config.toml
activation = "swiglu"
positions = "rope"
init_std_up = 0.0205
lr_head = 0.0085
schedule = "wsd"
batch_tokens = 262144
steps = 6749
Each number is 200 + 30 x the weight over its row's rms, rounded and kept within 0 to 999. Layers, rows and columns count from 0. The size before them is the row's rms in percent of the matrix's.

# up: layer 6 MLP up, 1472x640, rms 0.0495, rows 896-924, columns 0-79
# down: layer 6 MLP down (transposed), 1472x640, rms 0.0493, rows 896-923, columns 0-79
# gate: layer 6 MLP gate, 1472x640, rms 0.0474, rows 897-924, columns 0-79
up896,098,199,166,227,247,223,201,145,196,223,205,207,261,182,191,182,232,204,238,199,189,196,159,233,185,199,184,238,161,178,136,196,195,223,196,167,221,221,170,241,180,191,163,202,220,197,127,207,194,213,248,192,200,201,181,183,196,196,240,173,232,153,188,229,196,212,238,156,163,203,211,210,226,217,168,164,179,208,164,219,191
down896,103,229,165,210,239,208,206,159,188,142,217,177,204,229,185,147,183,203,162,196,183,179,169,202,215,154,184,206,154,235,198,197,177,185,174,231,207,234,212,252,272,172,223,184,148,169,185,167,232,163,204,239,214,214,171,197,233,201,183,164,215,139,266,204,250,187,227,200,191,216,275,205,222,214,181,230,232,206,225,199,226
gate897,101,205,178,206,200,152,188,163,236,230,222,208,166,226,240,176,154,210,168,231,206,196,179,236,228,186,206,254,191,156,162,206,222,212,172,194,207,234,215,203,156,215,179,237,183,134,174,164,215,213,206,184,222,225,238,213,225,181,238,203,219,160,157,210,190,186,236,229,168,202,191,207,156,237,221,234,191,201,209,160,223
up897,097,214,189,200,182,188,213,168,167,191,193,255,250,192,198,221,203,212,173,173,208,187,185,214,218,225,176,202,242,235,245,175,192,214,181,196,176,192,205,175,192,202,213,222,204,221,197,210,224,174,195,171,213,178,177,213,230,156,221,183,215,222,215,265,214,174,175,184,210,201,239,218,174,188,220,244,261,174,193,148,151
down897,102,186,243,181,203,222,184,190,224,193,135,215,186,186,198,170,263,152,194,189,182,229,203,248,202,176,229,234,224,217,209,218,188,229,196,201,203,213,229,203,182,193,213,211,197,223,179,247,196,210,207,249,203,203,175,249,157,189,190,203,229,227,215,190,188,219,188,181,192,238,210,183,203,190,203,174,228,193,175,217,219
gate898,100,200,216,243,120,160,174,237,220,199,200,209,218,174,187,190,186,132,227,234,194,179,241,207,230,194,206,209,155,157,235,148,266,239,278,179,170,184,248,207,200,218,135,208,198,209,190,179,146,192,221,217,202,211,153,179,183,206,170,167,185,169,166,211,167,221,182,159,164,201,129,223,204,222,173,193,165,236,197,216,156
up898,102,200,171,199,185,176,229,198,150,194,149,176,196,230,196,159,202,219,180,204,218,185,165,229,201,178,191,183,171,227,187,226,172,167,186,264,219,188,227,216,180,286,189,231,197,174,216,197,212,245,185,197,223,230,217,201,157,242,208,207,251,203,194,180,242,162,239,220,201,176,138,220,207,154,246,214,156,150,179,182,195
down898,102,191,179,190,210,191,178,238,236,202,211,218,186,181,193,186,138,207,251,181,163,166,185,279,170,198,213,191,186,199,141,178,228,248,183,281,161,225,226,155,157,199,158,207,173,232,233,243,240,174,202,172,170,241,206,150,290,252,171,211,259,185,185,152,146,186,232,247,185,214,190,156,192,184,223,206,184,217,188,260,169
gate899,100,171,204,212,198,235,206,173,193,173,262,186,226,178,225,247,173,203,164,266,222,188,218,236,173,191,203,181,210,179,220,189,210,188,231,179,179,246,210,225,196,176,199,230,247,185,198,214,213,192,164,175,146,219,193,243,176,204,184,173,172,212,208,173,211,241,145,157,215,207,206,220,234,189,222,161,183,195,126,222,190
up899,101,187,209,217,172,200,219,207,203,176,239,215,144,189,200,206,216,105,160,217,199,156,227,187,242,159,180,190,232,200,234,195,175,221,202,152,231,194,194,145,205,158,167,253,193,226,232,156,172,172,232,198,221,247,173,195,195,235,233,209,181,208,190,175,227,190,181,235,238,178,127,204,176,132,216,225,203,229,199,204,219
down899,102,211,194,201,143,227,187,190,209,195,212,161,182,203,197,225,213,199,215,223,251,158,239,208,201,206,251,187,193,181,162,238,191,167,214,146,214,255,262,171,160,227,174,236,232,183,223,162,182,157,204,175,212,272,237,188,205,177,172,223,216,232,168,187,208,220,200,226,171,208,239,223,181,164,189,234,168,182,200,211,278
gate900,093,155,172,187,192,218,181,224,195,179,224,240,168,211,159,193,229,205,209,246,191,211,211,170,158,199,167,170,220,128,210,187,232,188,224,157,173,124,180,172,162,184,224,224,193,173,187,222,202,225,215,195,223,205,204,214,197,225,190,175,172,189,235,183,190,174,201,174,213,256,177,199,184,187,239,155,201,242,158,246,217
up900,103,184,205,150,226,248,198,197,211,157,241,242,173,164,291,203,189,237,184,169,187,198,227,203,205,178,259,227,188,231,197,187,206,179,172,289,193,227,226,228,153,197,183,194,231,215,189,229,167,227,207,268,183,284,172,219,231,248,245,201,139,209,161,190,218,173,161,182,212,216,222,207,198,199,246,151,213,225,215,209,173
down900,102,152,215,230,238,199,232,193,182,196,202,184,219,182,227,246,284,199,108,184,172,203,192,277,157,216,220,143,170,201,181,213,256,193,231,152,239,187,184,190,249,196,195,202,193,187,186,219,175,166,226,198,232,223,159,199,218,207,178,196,169,210,210,190,199,267,188,185,194,180,226,180,231,140,187,268,153,185,205,194,136
gate901,102,173,238,232,266,251,180,231,133,217,167,239,178,152,230,159,201,202,165,177,197,168,252,228,221,167,192,168,138,219,159,182,201,241,242,213,216,185,169,189,226,210,164,164,177,184,184,188,186,259,200,223,157,207,177,278,204,246,181,178,166,193,176,230,220,142,201,155,149,224,184,208,254,208,173,191,211,212,206,186,167
up901,100,169,184,160,239,214,212,187,202,150,188,207,206,190,182,224,188,220,116,208,201,235,143,189,193,172,171,213,207,118,169,208,199,187,205,205,212,184,205,216,211,251,200,206,182,220,204,194,218,206,184,226,181,218,169,262,242,152,207,210,193,205,217,259,203,214,197,165,208,228,199,210,222,218,213,197,224,212,290,205,244
down901,107,203,188,182,207,172,189,198,206,213,196,259,218,241,213,188,234,196,191,155,161,190,202,173,171,209,176,224,217,181,176,214,195,195,150,176,226,228,224,212,170,207,194,207,204,223,169,195,268,192,234,173,228,245,228,260,234,273,202,223,219,194,195,170,188,159,186,254,221,182,249,192,221,193,176,183,193,207,154,174,224
gate902,097,194,201,195,231,175,183,196,178,226,276,181,218,231,240,202,249,258,224,189,237,218,200,228,229,198,183,175,164,263,233,211,192,160,218,246,182,209,212,200,196,207,190,222,170,170,180,188,225,182,239,229,251,167,204,196,187,219,173,212,206,228,174,147,242,170,182,248,175,227,263,221,224,177,194,183,217,215,217,205,234
up902,107,213,206,178,214,138,185,200,263,177,245,211,294,228,242,179,155,204,201,236,165,195,208,232,220,187,170,214,230,178,192,151,190,217,179,157,189,224,215,235,201,298,181,208,201,240,253,213,168,174,138,162,178,118,219,206,189,182,157,176,198,157,194,173,174,178,235,163,196,214,217,178,180,172,176,269,238,171,181,229,205
down902,105,227,207,257,224,212,192,210,187,188,198,215,214,214,235,182,211,198,222,164,201,186,166,178,196,153,159,133,222,185,213,196,264,180,207,226,187,213,167,140,201,234,242,200,185,223,217,202,190,196,193,176,189,229,242,229,182,167,196,221,199,181,212,174,269,212,242,235,159,271,163,211,251,219,160,151,247,215,164,226,235
gate903,095,181,205,229,202,176,217,139,202,183,222,195,240,196,197,261,194,186,177,216,198,199,184,238,144,180,155,210,179,212,236,216,187,170,193,206,210,163,186,170,176,215,226,199,223,192,209,171,208,217,203,174,244,157,171,215,215,177,162,232,192,184,181,230,195,153,169,257,213,209,198,194,201,170,198,199,209,187,200,209,226
up903,088,197,175,158,213,199,178,196,154,241,200,216,198,182,208,206,207,130,165,235,180,186,210,155,240,225,179,232,228,214,191,156,207,212,189,187,189,215,192,196,203,199,153,167,145,200,229,162,199,173,193,192,225,228,225,212,182,185,231,140,255,185,239,164,179,254,205,208,191,213,234,131,196,174,164,206,279,225,179,170,231
down903,091,245,223,195,256,214,138,197,227,199,150,217,209,245,175,204,219,201,210,186,198,225,177,219,215,193,245,196,168,206,192,181,291,190,157,213,192,209,165,180,244,144,152,199,255,193,161,188,199,200,248,250,182,183,162,257,228,195,161,221,166,210,202,223,154,160,226,180,201,177,231,207,203,206,168,218,211,188,156,194,179
gate904,105,244,166,195,163,262,166,232,229,224,186,159,214,205,224,183,180,151,166,223,150,200,181,233,238,235,239,189,180,181,241,189,217,152,176,191,221,223,219,211,208,206,195,205,195,224,194,212,199,194,273,236,192,225,123,230,175,228,197,167,221,198,151,186,190,154,213,226,173,207,261,231,247,195,235,189,215,166,222,236,229
up904,106,184,157,190,196,220,170,194,145,216,221,183,187,223,212,202,190,203,205,206,193,227,211,214,178,208,171,198,206,172,165,220,200,134,194,179,139,194,139,144,173,184,208,172,173,133,182,230,192,228,202,178,283,221,224,206,217,195,159,166,187,210,218,190,186,216,184,213,170,212,235,197,190,243,161,183,239,193,190,244,138
down904,109,185,204,210,218,152,174,213,183,215,205,244,219,182,172,163,205,200,209,213,251,165,202,234,239,188,206,221,123,256,225,198,240,253,102,205,189,140,230,239,209,167,253,197,246,167,164,166,265,189,192,163,191,179,246,150,231,236,192,213,182,214,215,202,193,273,241,208,215,265,235,166,198,246,184,162,191,217,186,159,181
gate905,095,189,223,205,141,200,249,175,239,215,217,201,207,166,220,229,161,152,154,199,228,163,158,209,182,225,201,226,245,180,218,191,201,210,199,167,187,214,175,273,182,192,170,225,164,193,239,178,211,192,109,219,186,221,234,214,190,188,202,201,177,202,199,227,167,141,217,214,178,187,205,216,217,231,207,193,141,208,201,234,226
up905,093,192,173,223,196,186,125,173,166,222,199,186,186,198,195,191,234,199,227,191,199,201,176,220,205,233,249,204,138,211,266,250,219,201,234,175,234,219,175,184,217,196,161,199,184,158,147,225,221,279,210,147,169,199,224,180,156,161,178,247,201,212,209,190,218,245,186,228,215,204,217,182,167,155,213,213,217,210,202,178,199
down905,095,203,230,166,217,230,207,213,252,197,207,214,137,191,178,176,171,239,217,192,271,237,270,239,208,160,271,190,197,155,168,183,150,191,241,173,196,200,173,229,171,217,153,223,202,215,175,215,200,209,168,216,167,202,210,226,161,192,180,160,155,199,143,227,178,217,233,232,244,258,215,208,215,197,246,216,173,240,159,204,194
gate906,098,148,231,198,183,197,172,218,178,223,178,229,173,207,186,184,173,178,189,226,278,197,204,200,175,183,184,185,186,188,221,158,192,247,256,168,189,123,176,150,247,243,189,202,161,226,182,174,213,221,219,187,167,153,182,217,232,180,213,244,146,126,190,222,175,181,196,194,176,183,251,225,224,236,190,147,203,199,214,176,190
up906,093,198,219,191,200,236,193,135,188,194,148,260,199,150,186,191,276,217,217,174,168,232,188,185,211,120,192,143,177,133,240,226,192,186,191,205,236,163,178,201,178,178,139,249,158,164,170,187,219,239,224,180,236,144,220,169,236,188,208,200,222,184,177,215,187,229,194,194,211,255,209,204,210,170,192,188,245,180,201,209,184
down906,097,165,240,181,244,183,157,257,163,216,218,203,176,182,248,172,228,205,204,219,215,151,204,140,185,263,151,215,164,147,182,148,157,234,202,182,215,212,209,172,199,181,251,176,187,197,215,171,173,212,210,187,188,214,184,166,189,179,220,250,182,215,232,192,165,183,245,194,198,250,199,198,218,255,195,221,205,185,127,231,232
gate907,096,209,231,213,194,296,163,198,244,162,203,214,187,153,176,170,187,145,203,181,197,183,189,168,149,226,130,231,186,216,221,205,212,177,184,158,219,204,194,166,188,160,249,248,147,247,201,213,159,182,216,196,193,193,216,234,237,226,141,157,170,197,232,116,203,209,186,144,171,247,221,186,137,237,202,247,180,187,161,194,224
up907,096,212,205,192,215,247,236,224,173,207,153,209,258,208,140,241,213,202,196,206,225,229,215,147,202,223,209,213,242,239,203,189,207,198,192,194,162,202,232,202,183,156,237,163,206,228,220,204,168,220,195,263,193,204,190,198,182,171,192,234,198,140,213,217,214,206,180,191,157,172,184,244,172,199,194,170,209,205,213,176,219
down907,097,232,214,202,184,190,198,188,211,138,205,215,214,182,185,199,132,190,168,246,164,169,208,84,216,224,198,214,218,176,175,210,279,179,236,150,212,204,176,176,186,215,190,165,255,209,225,199,208,199,171,182,206,251,209,242,243,164,158,167,198,219,229,238,204,242,200,213,204,169,214,223,190,201,172,219,175,206,235,205,191
gate908,101,238,205,205,249,212,220,166,202,189,193,202,212,262,190,206,189,231,236,170,225,169,190,224,181,211,228,141,183,116,237,181,252,195,188,247,195,249,209,156,207,240,156,157,177,240,200,184,272,203,206,168,202,220,212,237,236,168,194,240,226,235,210,225,231,174,211,162,150,195,166,155,181,203,190,204,209,254,169,197,199
up908,103,188,154,172,195,253,209,163,193,174,145,138,192,224,170,199,182,240,200,207,168,219,201,184,229,218,212,221,200,193,148,208,192,189,215,216,201,196,216,220,190,164,188,245,213,186,166,199,216,179,256,232,218,239,188,197,214,164,210,272,246,201,151,198,184,182,156,169,192,186,223,208,160,172,222,230,237,246,236,170,156
down908,103,226,252,210,212,205,203,234,231,191,141,187,152,133,176,186,142,212,163,205,210,201,116,139,197,209,206,208,188,213,214,198,274,249,178,214,225,189,188,197,230,149,260,224,210,178,163,202,201,144,228,167,208,211,185,152,183,244,216,231,231,198,199,240,200,192,222,176,221,222,211,187,170,243,229,237,178,171,233,228,220
gate909,105,222,220,155,239,226,171,176,208,196,194,206,237,215,210,220,202,216,259,255,219,202,152,231,196,150,198,215,227,166,223,172,223,209,176,220,257,182,221,148,180,224,216,190,165,243,230,212,190,196,197,188,198,183,204,235,231,238,235,178,220,198,221,180,195,215,157,219,129,257,204,157,182,204,208,242,188,159,198,195,227
up909,101,200,210,196,216,214,295,230,215,181,174,202,177,242,219,240,219,186,206,173,211,210,162,213,188,159,145,167,189,187,245,198,196,203,206,208,243,183,210,255,241,184,203,162,218,210,219,235,162,168,198,244,226,188,203,203,168,208,210,153,228,235,184,214,196,209,230,219,217,242,193,198,177,204,233,226,212,234,199,245,222
down909,102,174,218,206,185,224,209,142,218,185,251,230,194,224,159,199,206,160,200,214,234,113,194,95,221,233,176,172,229,237,152,190,145,242,193,192,165,165,189,171,206,123,181,210,182,169,224,183,212,222,249,208,224,205,179,206,198,145,134,217,201,221,178,217,215,212,163,167,230,204,154,223,201,224,208,241,255,192,232,149,165
gate910,097,192,197,186,174,180,221,204,236,254,211,167,160,215,168,173,178,195,185,251,213,172,147,186,210,214,226,180,225,194,205,210,188,192,255,170,213,229,260,241,226,198,190,224,146,223,184,238,188,140,198,201,244,228,183,163,218,216,236,206,206,225,197,179,230,193,187,175,219,205,252,199,268,218,213,186,198,224,182,253,213
up910,094,182,223,181,204,158,185,201,182,185,167,224,177,201,184,210,225,186,179,201,204,178,187,216,269,149,186,240,227,156,179,189,191,180,214,179,196,203,186,192,193,150,214,260,205,189,222,168,190,198,201,184,209,210,182,160,195,182,212,243,143,191,162,190,250,220,188,221,121,226,220,249,162,270,179,270,179,190,144,190,261
down910,096,199,259,145,234,232,126,219,206,202,204,196,197,175,198,193,244,175,95,158,193,229,198,225,124,190,156,214,208,202,161,252,192,215,224,225,222,220,213,195,216,214,185,198,185,199,177,211,177,172,176,258,243,177,184,195,183,230,215,199,186,227,181,203,219,162,175,237,249,178,224,244,199,218,216,209,189,225,216,223,158
gate911,096,233,193,234,228,255,215,159,177,272,241,189,247,131,179,254,146,180,150,201,254,178,209,275,167,188,164,160,239,224,177,203,168,211,201,202,260,215,190,222,208,266,217,219,211,223,174,224,167,169,170,225,215,169,217,225,189,189,190,221,189,186,227,222,195,190,174,156,207,215,206,214,252,169,218,170,186,149,204,213,200
up911,095,213,143,238,172,195,227,183,190,174,126,194,217,248,188,236,171,203,220,238,198,151,161,216,256,172,202,179,198,160,243,237,191,166,182,207,245,252,279,164,225,209,200,166,225,185,197,215,259,177,183,170,196,245,170,227,193,221,221,162,174,199,268,156,201,160,183,231,211,159,167,227,191,161,215,188,199,166,203,241,193
down911,098,221,197,180,163,170,185,214,208,245,252,251,252,184,228,184,186,170,240,220,193,179,163,137,194,229,224,201,151,189,227,195,197,176,187,197,186,212,223,228,237,214,194,140,157,155,234,218,240,225,204,220,254,219,199,172,179,188,166,181,188,200,197,172,186,202,228,237,199,227,206,188,193,238,149,224,232,172,190,200,118
gate912,101,241,186,181,212,188,182,229,193,234,236,220,149,226,258,179,181,221,138,200,209,198,259,188,211,153,190,132,184,191,196,207,207,169,236,187,221,211,204,223,204,214,207,194,177,186,193,135,267,137,174,185,177,190,214,190,206,203,172,210,156,174,172,172,226,246,189,187,176,226,250,169,237,172,227,198,220,258,234,209,183
up912,105,168,220,238,169,214,168,210,223,206,219,214,165,164,205,200,282,242,191,132,194,195,171,193,266,234,259,202,208,186,213,152,220,203,163,176,211,246,205,214,292,149,261,202,175,210,205,243,202,178,222,198,201,136,230,235,169,192,226,219,172,186,206,141,233,226,196,161,170,177,211,179,218,183,225,246,231,157,221,189,179
down912,101,188,182,243,215,135,211,215,211,168,197,238,182,167,181,227,163,191,224,178,232,215,187,117,217,151,225,192,181,228,214,186,136,206,192,193,254,225,193,164,207,199,143,144,185,263,176,236,213,194,159,201,192,169,211,171,170,234,202,219,139,159,203,209,182,211,205,167,236,180,232,237,220,227,228,196,207,173,257,240,207
gate913,110,199,195,247,179,147,159,243,173,184,205,169,250,181,237,260,217,210,179,217,151,206,181,191,199,211,204,210,199,191,199,217,243,239,179,228,202,245,177,214,224,217,219,185,197,167,240,204,196,184,221,208,190,182,163,190,151,227,215,139,186,205,194,146,234,213,248,177,158,149,192,161,179,212,187,194,226,227,199,267,201
up913,107,238,227,219,230,244,236,178,199,196,240,193,234,230,166,199,242,184,235,139,292,214,185,198,190,191,226,239,166,192,179,209,202,176,154,165,222,175,183,178,190,216,154,176,218,182,162,199,171,198,180,169,167,197,191,176,170,152,166,185,190,174,199,204,198,183,104,194,205,154,173,188,207,200,194,197,171,181,219,189,169
down913,108,195,214,203,199,221,163,183,172,182,173,190,203,199,197,190,231,180,162,246,226,221,192,225,163,177,221,193,231,220,191,196,152,167,231,231,166,161,227,165,174,162,159,128,225,191,245,268,226,200,227,184,206,186,202,216,170,207,224,145,187,225,234,203,197,216,208,207,244,191,165,165,224,257,160,211,211,187,217,207,139
gate914,094,160,260,221,179,221,230,221,195,189,210,150,203,226,207,287,204,208,176,211,136,263,211,207,160,209,177,168,184,170,168,188,237,198,177,215,231,177,196,163,186,185,227,211,186,211,157,207,183,160,205,185,245,225,207,182,163,173,197,202,182,198,150,220,176,282,207,186,215,205,221,216,207,154,221,191,215,212,234,171,205
up914,103,197,167,192,155,197,225,222,195,246,213,190,187,170,183,191,178,225,256,198,166,171,217,225,219,235,213,182,217,204,266,198,207,192,184,244,177,209,198,212,163,231,234,153,211,186,171,205,205,160,216,204,202,170,159,190,174,181,164,183,233,212,241,201,207,180,247,215,206,202,176,167,220,247,178,140,152,225,152,193,178
down914,104,226,209,164,183,175,216,184,179,168,196,135,209,216,242,182,176,251,225,237,157,217,173,215,230,259,189,122,164,247,254,170,203,166,209,208,212,167,175,203,161,155,197,184,209,252,175,186,233,193,225,173,200,167,199,259,193,152,200,217,179,168,164,196,220,169,180,227,220,139,192,219,215,204,231,247,178,192,224,143,205
gate915,097,252,201,216,200,219,177,269,167,161,180,206,241,235,177,185,220,203,166,169,212,249,203,203,212,216,155,244,210,156,201,202,240,201,208,199,231,208,184,235,224,210,203,213,145,216,236,178,139,217,221,194,213,190,170,224,184,187,198,193,203,161,190,202,194,255,246,146,219,208,197,200,232,121,230,211,222,191,236,210,194
up915,096,179,201,219,174,183,197,200,209,194,221,188,154,207,220,167,222,212,157,219,207,248,157,188,219,233,224,168,181,233,237,121,231,172,171,223,186,188,155,183,195,202,155,199,166,205,159,226,254,222,237,228,221,185,204,181,201,145,196,208,196,226,194,166,195,215,199,246,226,182,164,200,186,203,230,216,205,185,243,179,202
down915,100,183,168,215,167,213,153,179,214,144,177,183,182,213,208,201,242,207,218,180,208,251,197,239,202,229,227,231,213,196,190,205,125,175,197,187,227,227,221,159,210,247,197,240,197,188,184,177,172,252,195,214,186,169,205,245,165,188,174,188,279,157,245,173,226,182,153,189,181,223,194,208,213,245,235,224,163,182,218,224,219
gate916,100,192,197,233,218,217,163,174,176,202,254,181,203,258,184,168,200,182,235,202,221,241,194,184,184,238,218,164,206,195,227,193,207,283,187,183,221,178,204,237,168,226,192,164,159,200,208,170,139,245,221,201,198,204,154,196,231,201,154,188,207,189,184,177,178,249,160,205,194,125,182,214,102,217,170,221,247,182,248,129,219
up916,094,179,164,189,156,226,179,179,244,191,171,260,178,205,238,197,186,241,159,162,240,135,214,195,149,154,183,186,189,246,235,288,174,202,225,158,191,233,237,205,178,228,190,231,172,169,163,204,177,197,188,172,148,181,228,211,164,188,208,253,232,200,202,214,242,179,210,175,251,212,190,216,287,229,183,189,184,180,182,228,232
down916,097,173,237,220,198,245,200,225,130,169,222,186,181,289,222,170,156,259,247,245,171,212,192,209,173,224,223,269,203,174,164,186,300,206,212,157,194,187,179,226,199,236,191,192,198,226,241,222,214,228,153,245,184,213,178,211,205,198,165,204,229,197,182,201,178,208,215,244,193,145,170,179,211,221,205,211,191,173,211,145,217
gate917,096,225,249,221,192,194,160,212,206,176,209,194,135,242,192,247,164,242,227,219,175,246,228,198,156,255,155,213,184,153,142,219,139,196,204,167,206,128,174,136,197,201,176,189,175,184,211,198,282,280,228,192,203,190,228,232,171,192,198,234,215,229,192,262,260,185,208,192,211,180,185,194,184,217,209,205,225,219,139,208,187
up917,103,198,226,135,260,189,168,155,185,219,125,167,176,250,192,138,196,215,165,157,161,213,200,165,215,199,178,215,153,185,204,205,200,241,223,181,180,144,232,201,201,141,210,241,203,183,246,139,177,216,224,208,196,203,138,200,196,221,210,243,220,208,151,232,207,217,199,205,250,241,228,176,252,220,239,209,188,206,222,190,196
down917,103,255,207,227,193,241,218,206,216,193,180,204,134,176,157,196,135,181,185,241,209,220,228,137,200,224,222,192,173,212,228,260,131,164,247,169,195,207,202,239,170,191,166,179,188,194,181,177,176,124,203,235,206,191,188,207,175,204,171,142,199,197,158,148,215,206,198,211,190,228,172,216,179,256,164,231,203,194,216,199,204
gate918,100,172,222,185,261,224,178,202,233,201,206,166,239,270,203,220,201,205,142,202,191,208,197,194,196,208,189,244,187,229,176,214,173,118,174,178,155,220,200,201,210,206,190,250,161,204,186,186,147,229,187,165,269,154,212,178,195,184,220,157,209,208,213,243,202,209,172,220,177,226,206,254,170,224,194,190,228,235,205,241,206
up918,100,219,208,205,150,190,195,215,184,165,232,175,167,231,242,204,273,194,197,161,165,239,165,206,228,165,199,206,218,206,212,197,219,179,192,199,200,212,213,192,226,199,205,204,190,218,237,221,154,155,231,234,226,209,173,171,199,171,143,211,191,211,218,180,172,234,221,215,173,174,182,197,202,192,189,166,195,192,177,147,168
down918,100,150,215,220,195,248,171,214,221,201,185,161,178,271,200,231,188,254,223,248,215,232,232,253,225,185,209,182,201,200,219,240,0,204,190,184,188,162,213,230,197,226,194,206,175,175,144,196,199,213,238,175,179,209,272,214,214,227,240,170,234,172,227,231,212,184,194,201,206,232,217,198,184,156,204,202,197,203,195,227,203
gate919,103,154,141,240,143,236,238,209,175,256,184,171,166,290,185,260,214,170,193,185,204,203,232,249,187,188,231,193,211,225,182,220,230,223,202,219,193,228,259,226,209,176,217,191,203,187,197,158,202,226,238,252,182,162,200,179,160,237,230,192,219,219,192,208,168,163,210,168,222,212,190,223,161,262,233,168,207,211,201,212,116
up919,094,179,170,224,230,189,174,211,206,185,187,195,219,216,194,184,243,209,202,207,205,193,203,208,196,208,198,155,234,172,222,215,193,215,181,221,268,241,210,255,230,213,238,210,178,228,201,212,231,203,170,215,168,202,292,174,172,144,226,145,252,217,262,168,207,200,207,216,208,189,186,156,178,140,304,206,223,161,195,195,272
down919,099,224,195,239,188,227,219,242,231,171,209,199,144,249,190,198,211,181,172,231,157,196,220,65,181,177,196,197,153,183,156,192,224,183,200,202,185,191,192,205,212,256,199,197,191,261,243,186,175,217,137,175,208,198,161,239,177,176,228,214,185,181,176,175,201,266,233,156,230,240,140,207,162,137,158,132,166,186,239,251,190
gate920,099,160,165,207,213,230,204,197,148,220,221,168,283,195,221,247,288,200,224,219,164,207,197,232,206,225,224,241,215,225,188,148,172,148,190,180,193,208,197,197,201,167,216,132,245,187,206,254,249,239,228,243,182,161,232,176,189,179,162,217,189,208,253,219,233,222,174,184,192,193,212,190,223,181,169,210,211,210,181,191,190
up920,098,213,210,174,179,207,222,202,152,194,165,170,210,248,163,174,154,231,234,197,190,186,214,183,160,194,161,150,187,204,171,250,206,201,203,179,130,218,191,190,181,217,230,189,187,204,198,247,220,248,210,213,201,194,149,181,197,186,168,194,201,250,230,194,216,208,227,197,182,216,224,217,204,211,210,186,198,202,157,224,203
down920,102,149,191,215,215,154,174,138,154,174,238,180,167,239,222,161,171,211,190,232,182,205,177,164,215,147,224,211,168,177,193,274,115,186,213,230,203,138,210,158,177,203,220,217,186,208,176,195,186,244,203,243,204,219,197,114,181,209,210,276,192,213,155,186,190,175,176,211,205,250,252,230,174,150,214,163,223,207,163,196,199
gate921,098,230,175,161,211,185,209,170,181,237,187,151,223,232,258,258,190,206,213,201,227,202,180,189,208,210,241,187,183,252,207,194,245,178,219,197,193,245,191,199,165,219,132,172,241,187,218,182,140,190,196,173,169,212,211,172,196,179,131,220,182,173,193,194,220,188,206,253,188,195,183,244,227,197,243,234,165,182,197,223,185
up921,100,186,259,204,207,172,215,230,183,140,193,267,207,162,244,222,202,194,229,142,179,203,238,218,228,180,202,203,205,181,140,153,168,231,252,186,153,202,191,237,217,168,219,232,206,189,196,174,235,168,256,184,192,181,222,165,199,204,209,238,230,140,194,185,189,174,259,139,180,244,248,199,223,250,218,240,215,209,161,198,216
down921,099,222,182,205,129,192,190,161,202,196,225,174,205,222,218,187,243,165,193,145,194,171,220,239,232,192,269,206,203,220,153,173,255,180,163,205,215,218,215,186,202,188,187,203,169,207,164,189,212,234,147,249,147,212,228,178,218,200,194,184,254,228,152,236,199,217,226,169,166,230,244,185,176,171,175,211,228,168,187,188,173
gate922,095,240,225,149,256,258,156,208,150,213,198,142,190,169,219,231,252,241,186,147,152,226,175,273,237,167,176,204,190,205,163,158,175,120,202,194,212,199,173,223,203,221,201,180,236,170,154,183,174,215,249,241,243,213,257,222,212,208,166,166,228,201,238,172,226,169,201,224,176,187,151,221,178,221,229,201,186,223,148,222,175
up922,101,200,197,213,259,185,114,232,166,177,231,204,167,228,224,196,216,172,203,148,174,184,214,178,203,183,176,173,213,183,227,169,234,214,224,197,221,209,173,165,173,210,189,106,179,224,198,193,151,215,218,212,205,170,175,169,188,142,233,177,226,251,207,227,181,233,239,184,232,196,198,201,218,222,235,211,211,195,216,249,214
down922,098,203,220,185,277,205,145,253,194,183,192,209,152,202,236,240,242,209,244,168,173,225,194,261,228,220,195,183,164,288,151,174,295,173,163,175,190,140,159,228,236,182,163,182,220,195,201,185,151,211,213,212,233,252,208,253,220,231,159,174,230,186,244,188,255,179,213,226,223,192,170,251,244,242,184,205,197,113,170,203,223
gate923,108,204,231,154,177,203,212,218,224,229,183,203,223,231,236,229,165,192,146,164,204,189,238,245,243,186,230,151,164,262,139,194,208,214,286,143,174,222,181,225,176,212,143,229,219,226,184,164,187,191,200,194,144,156,181,213,141,200,173,244,140,247,200,211,197,229,245,202,199,199,165,165,216,210,254,151,243,212,197,217,202
up923,108,199,211,211,176,174,210,178,202,209,203,210,201,188,237,233,204,163,186,227,196,240,185,199,254,182,193,193,240,218,174,254,194,214,181,141,204,205,209,157,231,201,253,173,218,185,161,216,165,178,189,225,154,222,183,125,188,266,217,262,198,162,211,205,232,188,226,197,183,274,255,184,210,231,214,206,204,209,219,226,265
down923,108,261,276,254,179,153,210,197,215,194,228,226,188,246,187,193,175,208,175,179,204,182,215,203,150,218,216,201,188,172,214,184,194,256,116,180,183,181,244,178,159,217,207,182,230,150,175,225,201,171,237,176,141,174,176,195,244,232,213,202,218,223,236,205,214,187,192,228,173,243,193,191,160,275,203,262,266,218,221,260,221
gate924,118,241,231,198,257,151,203,181,205,200,157,232,224,208,178,233,237,234,216,223,233,232,217,284,205,178,206,162,221,238,171,199,195,137,235,226,236,195,194,173,158,236,197,206,153,239,202,201,220,232,202,221,240,200,224,205,189,162,164,190,203,199,156,184,251,166,190,202,195,252,160,175,220,187,161,243,185,200,183,207,211
up924,105,191,238,199,229,170,225,217,181,228,239,161,183,185,197,246,208,190,189,208,197,187,192,170,214,248,177,204,232,199,185,187,178,201,267,157,190,222,185,253,238,208,209,223,211,209,219,152,186,136,214,155,184,177,216,207,197,212,203,227,271,214,208,179,247,171,177,218,207,245,235,184,223,141,193,186,192,192,168,226,235